Each number is 200 + 40 x the weight over its row's rms, rounded and kept within 0 to 999. Layers, rows and columns count from 0. The size before them is the row's rms in percent of the matrix's.

# layer 6 MLP gate, 448x160, rms 0.187, rows 35-75, columns 80-159
098,202,212,120,153,288,211,185,74,217,198,242,174,227,184,261,265,193,237,230,134,281,192,177,218,206,203,182,146,252,154,221,190,180,250,153,229,164,212,121,206,213,276,259,181,213,182,164,133,187,165,244,279,186,227,131,218,303,199,156,182,190,226,260,218,248,232,159,223,132,207,211,205,174,228,161,156,213,162,201,223
099,180,121,250,187,239,227,179,145,137,186,257,180,113,209,208,162,213,168,243,226,246,252,190,197,151,237,177,235,180,212,252,211,253,202,210,227,212,215,218,95,200,211,264,177,218,187,158,198,222,210,197,162,224,139,236,173,206,239,153,243,186,238,205,242,132,159,142,82,220,228,251,253,199,139,264,241,214,170,229,268
112,135,288,169,211,164,173,142,143,189,172,224,229,185,142,216,273,202,184,194,239,208,267,198,217,191,221,167,232,214,210,210,193,229,204,186,197,231,70,237,252,237,222,243,186,217,197,218,227,139,207,172,204,202,210,151,220,211,265,165,229,186,144,200,170,140,241,306,206,266,263,187,194,131,218,293,260,218,210,216,209
104,220,192,206,185,240,227,219,201,244,154,178,149,231,198,162,206,300,240,166,172,122,224,198,225,228,186,206,156,281,233,205,219,222,167,266,212,185,191,227,216,217,170,236,207,200,210,147,141,280,212,222,152,195,96,147,177,153,177,150,201,197,164,271,163,157,230,165,247,137,179,141,220,205,169,135,135,243,145,244,305
106,254,142,131,232,193,261,160,290,193,140,155,173,171,193,193,212,171,133,256,162,155,226,133,185,205,173,230,154,195,227,172,171,254,189,133,237,236,223,175,244,242,189,197,229,177,212,207,200,163,240,220,209,219,201,206,194,223,207,239,188,244,212,240,251,157,216,106,204,153,182,235,167,194,144,239,95,168,231,246,205
092,145,165,231,228,142,184,159,202,311,178,197,237,204,232,174,213,214,295,253,164,235,210,206,203,266,189,211,104,232,247,208,212,275,144,162,279,158,262,169,248,202,200,130,166,266,213,214,233,155,221,183,198,190,243,257,183,212,182,122,217,227,160,168,177,208,176,166,214,193,125,215,223,180,178,253,132,205,255,183,187
099,202,201,191,210,219,207,217,269,184,187,226,299,192,260,164,229,253,130,204,216,230,237,207,175,199,108,219,275,254,151,229,203,251,208,189,138,143,235,179,265,203,253,279,240,279,215,235,168,162,241,187,196,174,192,221,180,174,246,259,190,186,252,122,230,154,188,220,200,191,144,175,230,206,243,234,240,195,126,235,126
100,158,188,183,249,190,184,222,239,203,175,189,230,175,143,200,133,229,196,226,229,241,229,208,271,236,217,265,219,209,140,203,164,181,321,269,224,264,231,280,176,279,212,174,214,245,209,222,195,207,194,229,302,194,242,194,239,195,231,225,193,222,182,195,268,252,217,159,152,180,126,218,198,155,297,181,144,192,226,176,217
101,164,216,182,154,230,222,263,186,180,221,202,208,223,245,229,201,191,186,214,129,163,247,172,226,136,260,154,218,180,298,190,196,196,177,231,143,165,173,166,188,176,138,163,216,196,206,222,228,223,185,178,182,258,189,215,151,139,290,157,227,203,247,216,211,222,232,230,132,238,221,158,209,173,194,195,201,116,179,219,157
093,218,159,253,173,202,179,153,178,135,81,220,201,207,206,208,188,292,139,245,254,258,185,174,267,202,199,220,111,246,185,192,142,180,230,139,229,188,189,174,161,216,184,166,152,252,173,223,194,147,233,227,231,204,148,201,174,189,231,232,143,231,247,170,140,167,208,194,256,166,251,160,147,195,226,157,222,103,99,187,189
106,183,136,240,140,234,224,208,205,172,164,186,152,130,167,199,205,190,156,123,186,151,213,147,230,139,168,210,246,183,219,95,234,223,218,166,269,184,193,187,281,144,170,170,208,220,221,236,200,185,217,194,196,231,281,221,193,166,129,217,214,186,187,125,208,168,177,148,213,211,179,231,255,218,221,172,213,243,198,204,245
101,156,224,201,241,235,170,248,210,188,156,292,246,206,156,189,232,154,157,211,139,135,183,206,176,156,212,192,241,245,189,178,174,183,215,168,249,240,185,195,180,207,189,125,174,192,171,183,179,181,175,141,205,196,240,250,275,131,225,191,203,146,222,164,177,259,195,139,183,145,218,184,199,234,146,211,181,168,258,222,248
086,221,203,261,238,158,214,244,226,188,147,178,155,231,214,225,230,150,237,198,227,161,245,139,260,211,230,235,193,207,297,197,207,177,278,128,178,166,189,204,169,220,174,178,238,197,225,151,209,201,203,224,211,195,199,238,230,195,293,219,235,230,215,186,270,142,196,225,237,109,225,295,200,226,142,144,199,127,232,181,251
095,259,145,262,187,190,223,188,158,215,200,247,178,178,251,177,191,140,222,177,205,216,166,181,209,189,170,238,155,147,235,271,292,147,296,184,220,277,197,257,229,219,223,175,234,277,176,162,174,224,113,257,148,245,231,201,269,225,225,166,161,168,175,242,217,163,174,278,212,216,198,203,142,246,199,162,194,177,174,196,206
092,209,118,213,203,187,172,210,206,194,245,217,141,147,145,250,252,178,206,207,229,191,227,231,158,253,314,213,279,220,149,248,156,183,211,241,208,284,175,208,195,146,196,310,203,165,219,261,201,128,115,169,191,118,169,238,236,235,174,198,173,144,181,167,169,221,265,188,177,188,176,264,202,235,236,195,142,181,189,227,268
095,205,201,253,192,174,203,192,181,109,148,204,148,204,142,173,188,233,215,222,205,167,217,221,214,135,246,279,178,239,226,177,205,102,230,196,257,182,230,168,230,140,258,211,266,273,179,274,212,246,161,211,141,223,195,212,183,216,214,180,178,138,166,223,196,201,211,202,137,198,174,219,217,257,215,204,150,214,193,189,226
106,121,162,198,207,154,170,174,245,220,192,219,214,201,194,182,222,169,158,188,221,192,175,174,226,194,152,160,186,209,162,208,215,253,261,165,240,210,243,179,193,208,173,236,290,221,184,230,177,243,217,196,227,207,181,203,143,225,220,223,214,192,240,124,203,127,200,309,188,303,248,180,293,134,148,263,154,170,170,265,243
108,212,240,231,195,172,203,112,201,265,241,234,173,182,206,246,197,129,210,200,199,225,151,244,207,181,222,163,218,94,174,232,188,163,222,245,141,160,166,277,140,260,227,193,211,192,172,257,207,257,208,191,184,234,193,211,206,264,236,135,214,170,263,173,169,204,260,239,185,142,165,235,161,231,218,178,227,164,118,225,204
097,219,209,140,217,156,212,240,269,261,231,197,210,204,191,222,249,115,232,176,223,223,220,246,281,249,259,209,198,189,214,204,169,212,201,247,209,212,196,240,167,118,197,230,184,262,159,216,130,204,177,224,235,205,275,219,246,231,220,230,228,187,281,198,140,158,196,155,203,248,233,217,174,218,131,208,192,229,184,182,161
094,204,200,201,257,233,209,108,263,198,178,124,257,254,197,213,208,178,148,193,216,182,229,186,128,157,206,141,229,222,177,162,161,213,236,189,197,189,204,272,239,276,197,204,177,171,213,136,246,217,157,201,202,196,156,153,222,199,279,140,181,211,188,161,242,141,183,234,164,288,141,250,157,185,130,156,257,232,162,133,231
100,130,220,230,183,143,202,152,204,198,223,179,205,203,186,214,176,245,197,193,255,148,149,246,267,205,228,267,184,227,204,255,190,205,237,246,222,206,228,202,204,236,155,173,175,184,265,137,163,162,167,243,140,158,184,120,189,234,243,169,209,239,250,239,215,238,280,147,194,181,204,123,260,161,204,139,223,229,233,319,160
099,238,195,296,163,255,197,140,221,241,200,186,192,179,207,213,263,201,112,133,161,153,246,218,272,273,217,134,193,233,183,181,290,201,145,258,249,270,226,163,168,239,143,190,185,212,171,185,260,97,184,189,185,192,214,146,164,172,240,187,227,185,267,206,179,190,191,182,137,239,202,199,162,227,164,178,213,230,281,146,180
098,200,221,100,213,248,175,199,225,260,224,296,229,188,191,170,147,252,183,183,125,141,305,203,156,248,227,99,201,292,219,169,209,220,248,176,199,169,186,185,198,226,241,155,232,253,286,204,140,117,168,203,284,196,216,228,227,213,202,250,213,195,222,311,158,186,193,97,178,134,212,206,236,164,238,198,266,174,189,131,147
103,195,200,178,151,240,236,186,97,214,222,157,211,189,168,182,211,164,243,188,128,235,232,213,192,232,176,224,250,205,230,259,163,203,225,222,233,202,257,190,193,166,207,168,262,261,116,197,207,176,269,216,155,222,251,209,209,256,204,191,233,173,237,159,190,215,155,201,176,111,262,102,229,167,149,288,197,239,155,188,199
095,249,226,155,245,194,196,224,233,183,183,224,244,267,216,204,228,156,214,261,250,174,241,183,158,146,212,157,246,205,199,152,187,207,174,185,185,260,248,217,187,201,200,175,148,185,198,236,189,219,181,193,180,198,197,156,217,160,270,225,191,193,219,255,153,143,252,291,252,202,209,167,294,172,174,185,211,173,138,226,207
108,266,209,217,209,183,213,182,214,209,276,231,140,170,193,182,141,183,228,233,232,194,276,159,244,252,280,252,158,144,203,168,238,197,259,194,148,306,176,224,200,165,119,215,156,226,185,236,190,215,266,193,181,211,162,194,276,140,259,171,172,195,230,217,245,191,178,216,212,297,241,200,216,209,194,208,156,136,177,210,156
103,158,303,310,227,270,220,193,263,200,192,121,152,135,218,190,201,187,148,253,181,143,274,163,233,208,268,223,194,248,189,205,204,101,206,182,169,176,165,239,170,225,249,205,231,282,185,134,141,216,216,206,205,183,133,197,193,160,173,148,179,231,176,250,277,217,188,189,115,212,162,222,195,142,156,167,199,195,154,261,256
090,172,178,258,126,246,224,191,198,233,203,217,198,206,304,277,195,206,212,225,151,217,201,250,157,212,189,114,168,248,113,255,190,188,263,202,163,232,201,253,219,192,269,166,130,129,231,160,170,181,202,249,194,239,273,228,305,252,224,152,179,190,143,218,163,177,143,167,226,174,126,152,194,245,216,248,173,247,118,211,206
107,179,122,175,228,263,216,267,232,209,250,231,132,220,297,135,175,167,205,226,172,196,167,238,218,248,225,193,244,184,274,235,254,193,173,212,221,209,192,208,221,178,191,204,232,211,244,158,185,254,249,227,189,158,200,188,161,257,252,231,187,172,277,140,221,268,197,237,205,227,170,190,219,247,179,251,183,199,262,207,205
100,194,151,234,196,258,162,169,292,272,233,159,163,154,200,202,266,232,173,181,168,144,213,190,261,205,177,176,240,158,240,200,65,244,249,175,227,192,229,214,209,234,153,208,171,179,233,184,213,230,186,227,152,178,208,186,214,161,185,216,278,236,266,260,245,179,205,182,142,279,198,228,186,239,180,209,172,156,271,175,203
101,215,204,183,141,245,193,173,177,137,148,207,160,219,248,192,271,173,224,275,247,237,253,114,214,234,232,202,213,222,233,251,223,149,179,225,272,248,236,162,278,161,145,205,110,178,239,222,192,208,223,248,164,216,201,164,188,204,160,160,197,166,271,252,188,247,152,179,149,177,234,214,239,190,258,174,159,136,220,121,237
096,175,249,241,162,261,247,231,224,163,170,212,202,207,188,143,198,153,231,208,193,227,152,230,208,133,227,176,188,117,157,194,175,290,212,168,182,132,295,198,191,229,235,165,194,198,191,187,204,161,202,222,198,181,165,203,190,236,266,191,190,194,196,175,254,257,127,277,223,208,198,179,297,243,186,301,222,208,139,177,137
094,161,190,186,188,235,183,252,200,174,226,250,172,147,187,178,90,230,284,224,148,202,200,203,177,250,231,145,233,141,221,159,286,135,203,228,174,151,250,188,216,184,214,227,219,270,285,199,176,175,188,307,209,156,195,172,208,234,183,257,189,187,252,196,143,183,233,175,257,160,211,205,178,228,159,267,203,216,187,209,217
117,255,222,215,248,189,205,234,328,159,199,187,164,253,153,193,218,232,171,264,219,241,171,204,145,253,242,220,224,244,225,211,196,113,204,155,175,227,225,189,256,179,211,178,143,231,257,200,158,217,183,197,155,174,169,257,141,137,206,196,170,200,131,230,171,248,211,278,170,157,254,159,166,175,158,131,213,137,232,237,151
085,214,248,242,197,240,140,210,125,182,180,232,148,213,250,173,157,186,269,221,178,184,183,141,189,230,121,205,203,175,199,144,138,179,254,142,175,201,158,194,221,167,181,188,209,201,146,226,193,200,164,271,226,178,170,238,246,185,217,175,235,153,225,247,223,191,223,137,202,217,307,183,141,243,266,224,96,165,279,181,239
111,207,271,201,232,190,160,228,215,126,208,222,180,232,165,152,270,274,297,175,165,134,219,188,190,216,230,124,202,195,166,133,174,181,187,165,197,209,244,199,155,131,245,213,147,283,116,246,228,259,215,170,222,178,188,187,202,151,196,206,249,226,147,224,173,174,207,175,213,150,208,151,152,184,149,161,170,263,249,214,129
103,179,200,211,164,210,146,249,219,209,196,172,138,160,167,163,149,132,185,178,197,190,201,61,226,211,247,255,240,203,199,231,204,216,201,217,226,243,236,240,219,201,282,267,190,244,255,221,122,188,182,192,172,215,149,180,237,232,198,187,171,229,165,151,214,205,150,192,210,209,160,168,133,314,274,207,211,205,234,216,213
104,169,236,201,174,139,180,168,218,238,255,221,225,185,199,212,239,93,187,140,190,201,173,204,232,222,204,212,259,294,168,195,221,161,244,127,211,186,165,182,222,153,243,163,198,193,165,202,169,192,212,174,242,213,190,182,170,218,156,130,234,168,110,207,200,241,229,115,135,264,229,212,204,178,156,197,173,199,226,223,216
108,187,214,225,215,180,169,170,252,160,241,251,156,190,162,219,198,221,249,222,152,201,200,230,289,168,199,190,251,176,217,150,204,240,226,127,195,214,231,166,206,281,254,269,218,249,167,144,191,197,203,192,234,213,163,210,182,207,216,222,146,105,193,172,276,234,181,232,239,222,171,163,217,210,232,134,172,252,253,236,246
155,208,226,228,201,223,165,169,196,263,255,294,151,122,156,254,130,189,226,206,170,147,126,186,125,234,278,226,275,234,223,213,170,248,194,137,194,187,178,263,197,156,187,224,181,217,217,193,221,223,188,184,175,295,141,180,160,225,217,134,185,198,266,201,223,203,155,160,111,156,160,226,203,192,151,215,158,224,177,228,161
092,194,157,256,165,253,207,170,235,138,162,201,208,211,207,228,155,202,277,256,220,210,244,194,212,209,178,240,259,219,228,217,209,186,146,273,283,214,323,202,158,178,198,221,237,167,262,253,215,210,241,186,223,213,125,201,194,209,229,283,211,193,168,161,105,183,258,167,198,168,133,104,183,194,176,150,225,164,187,180,149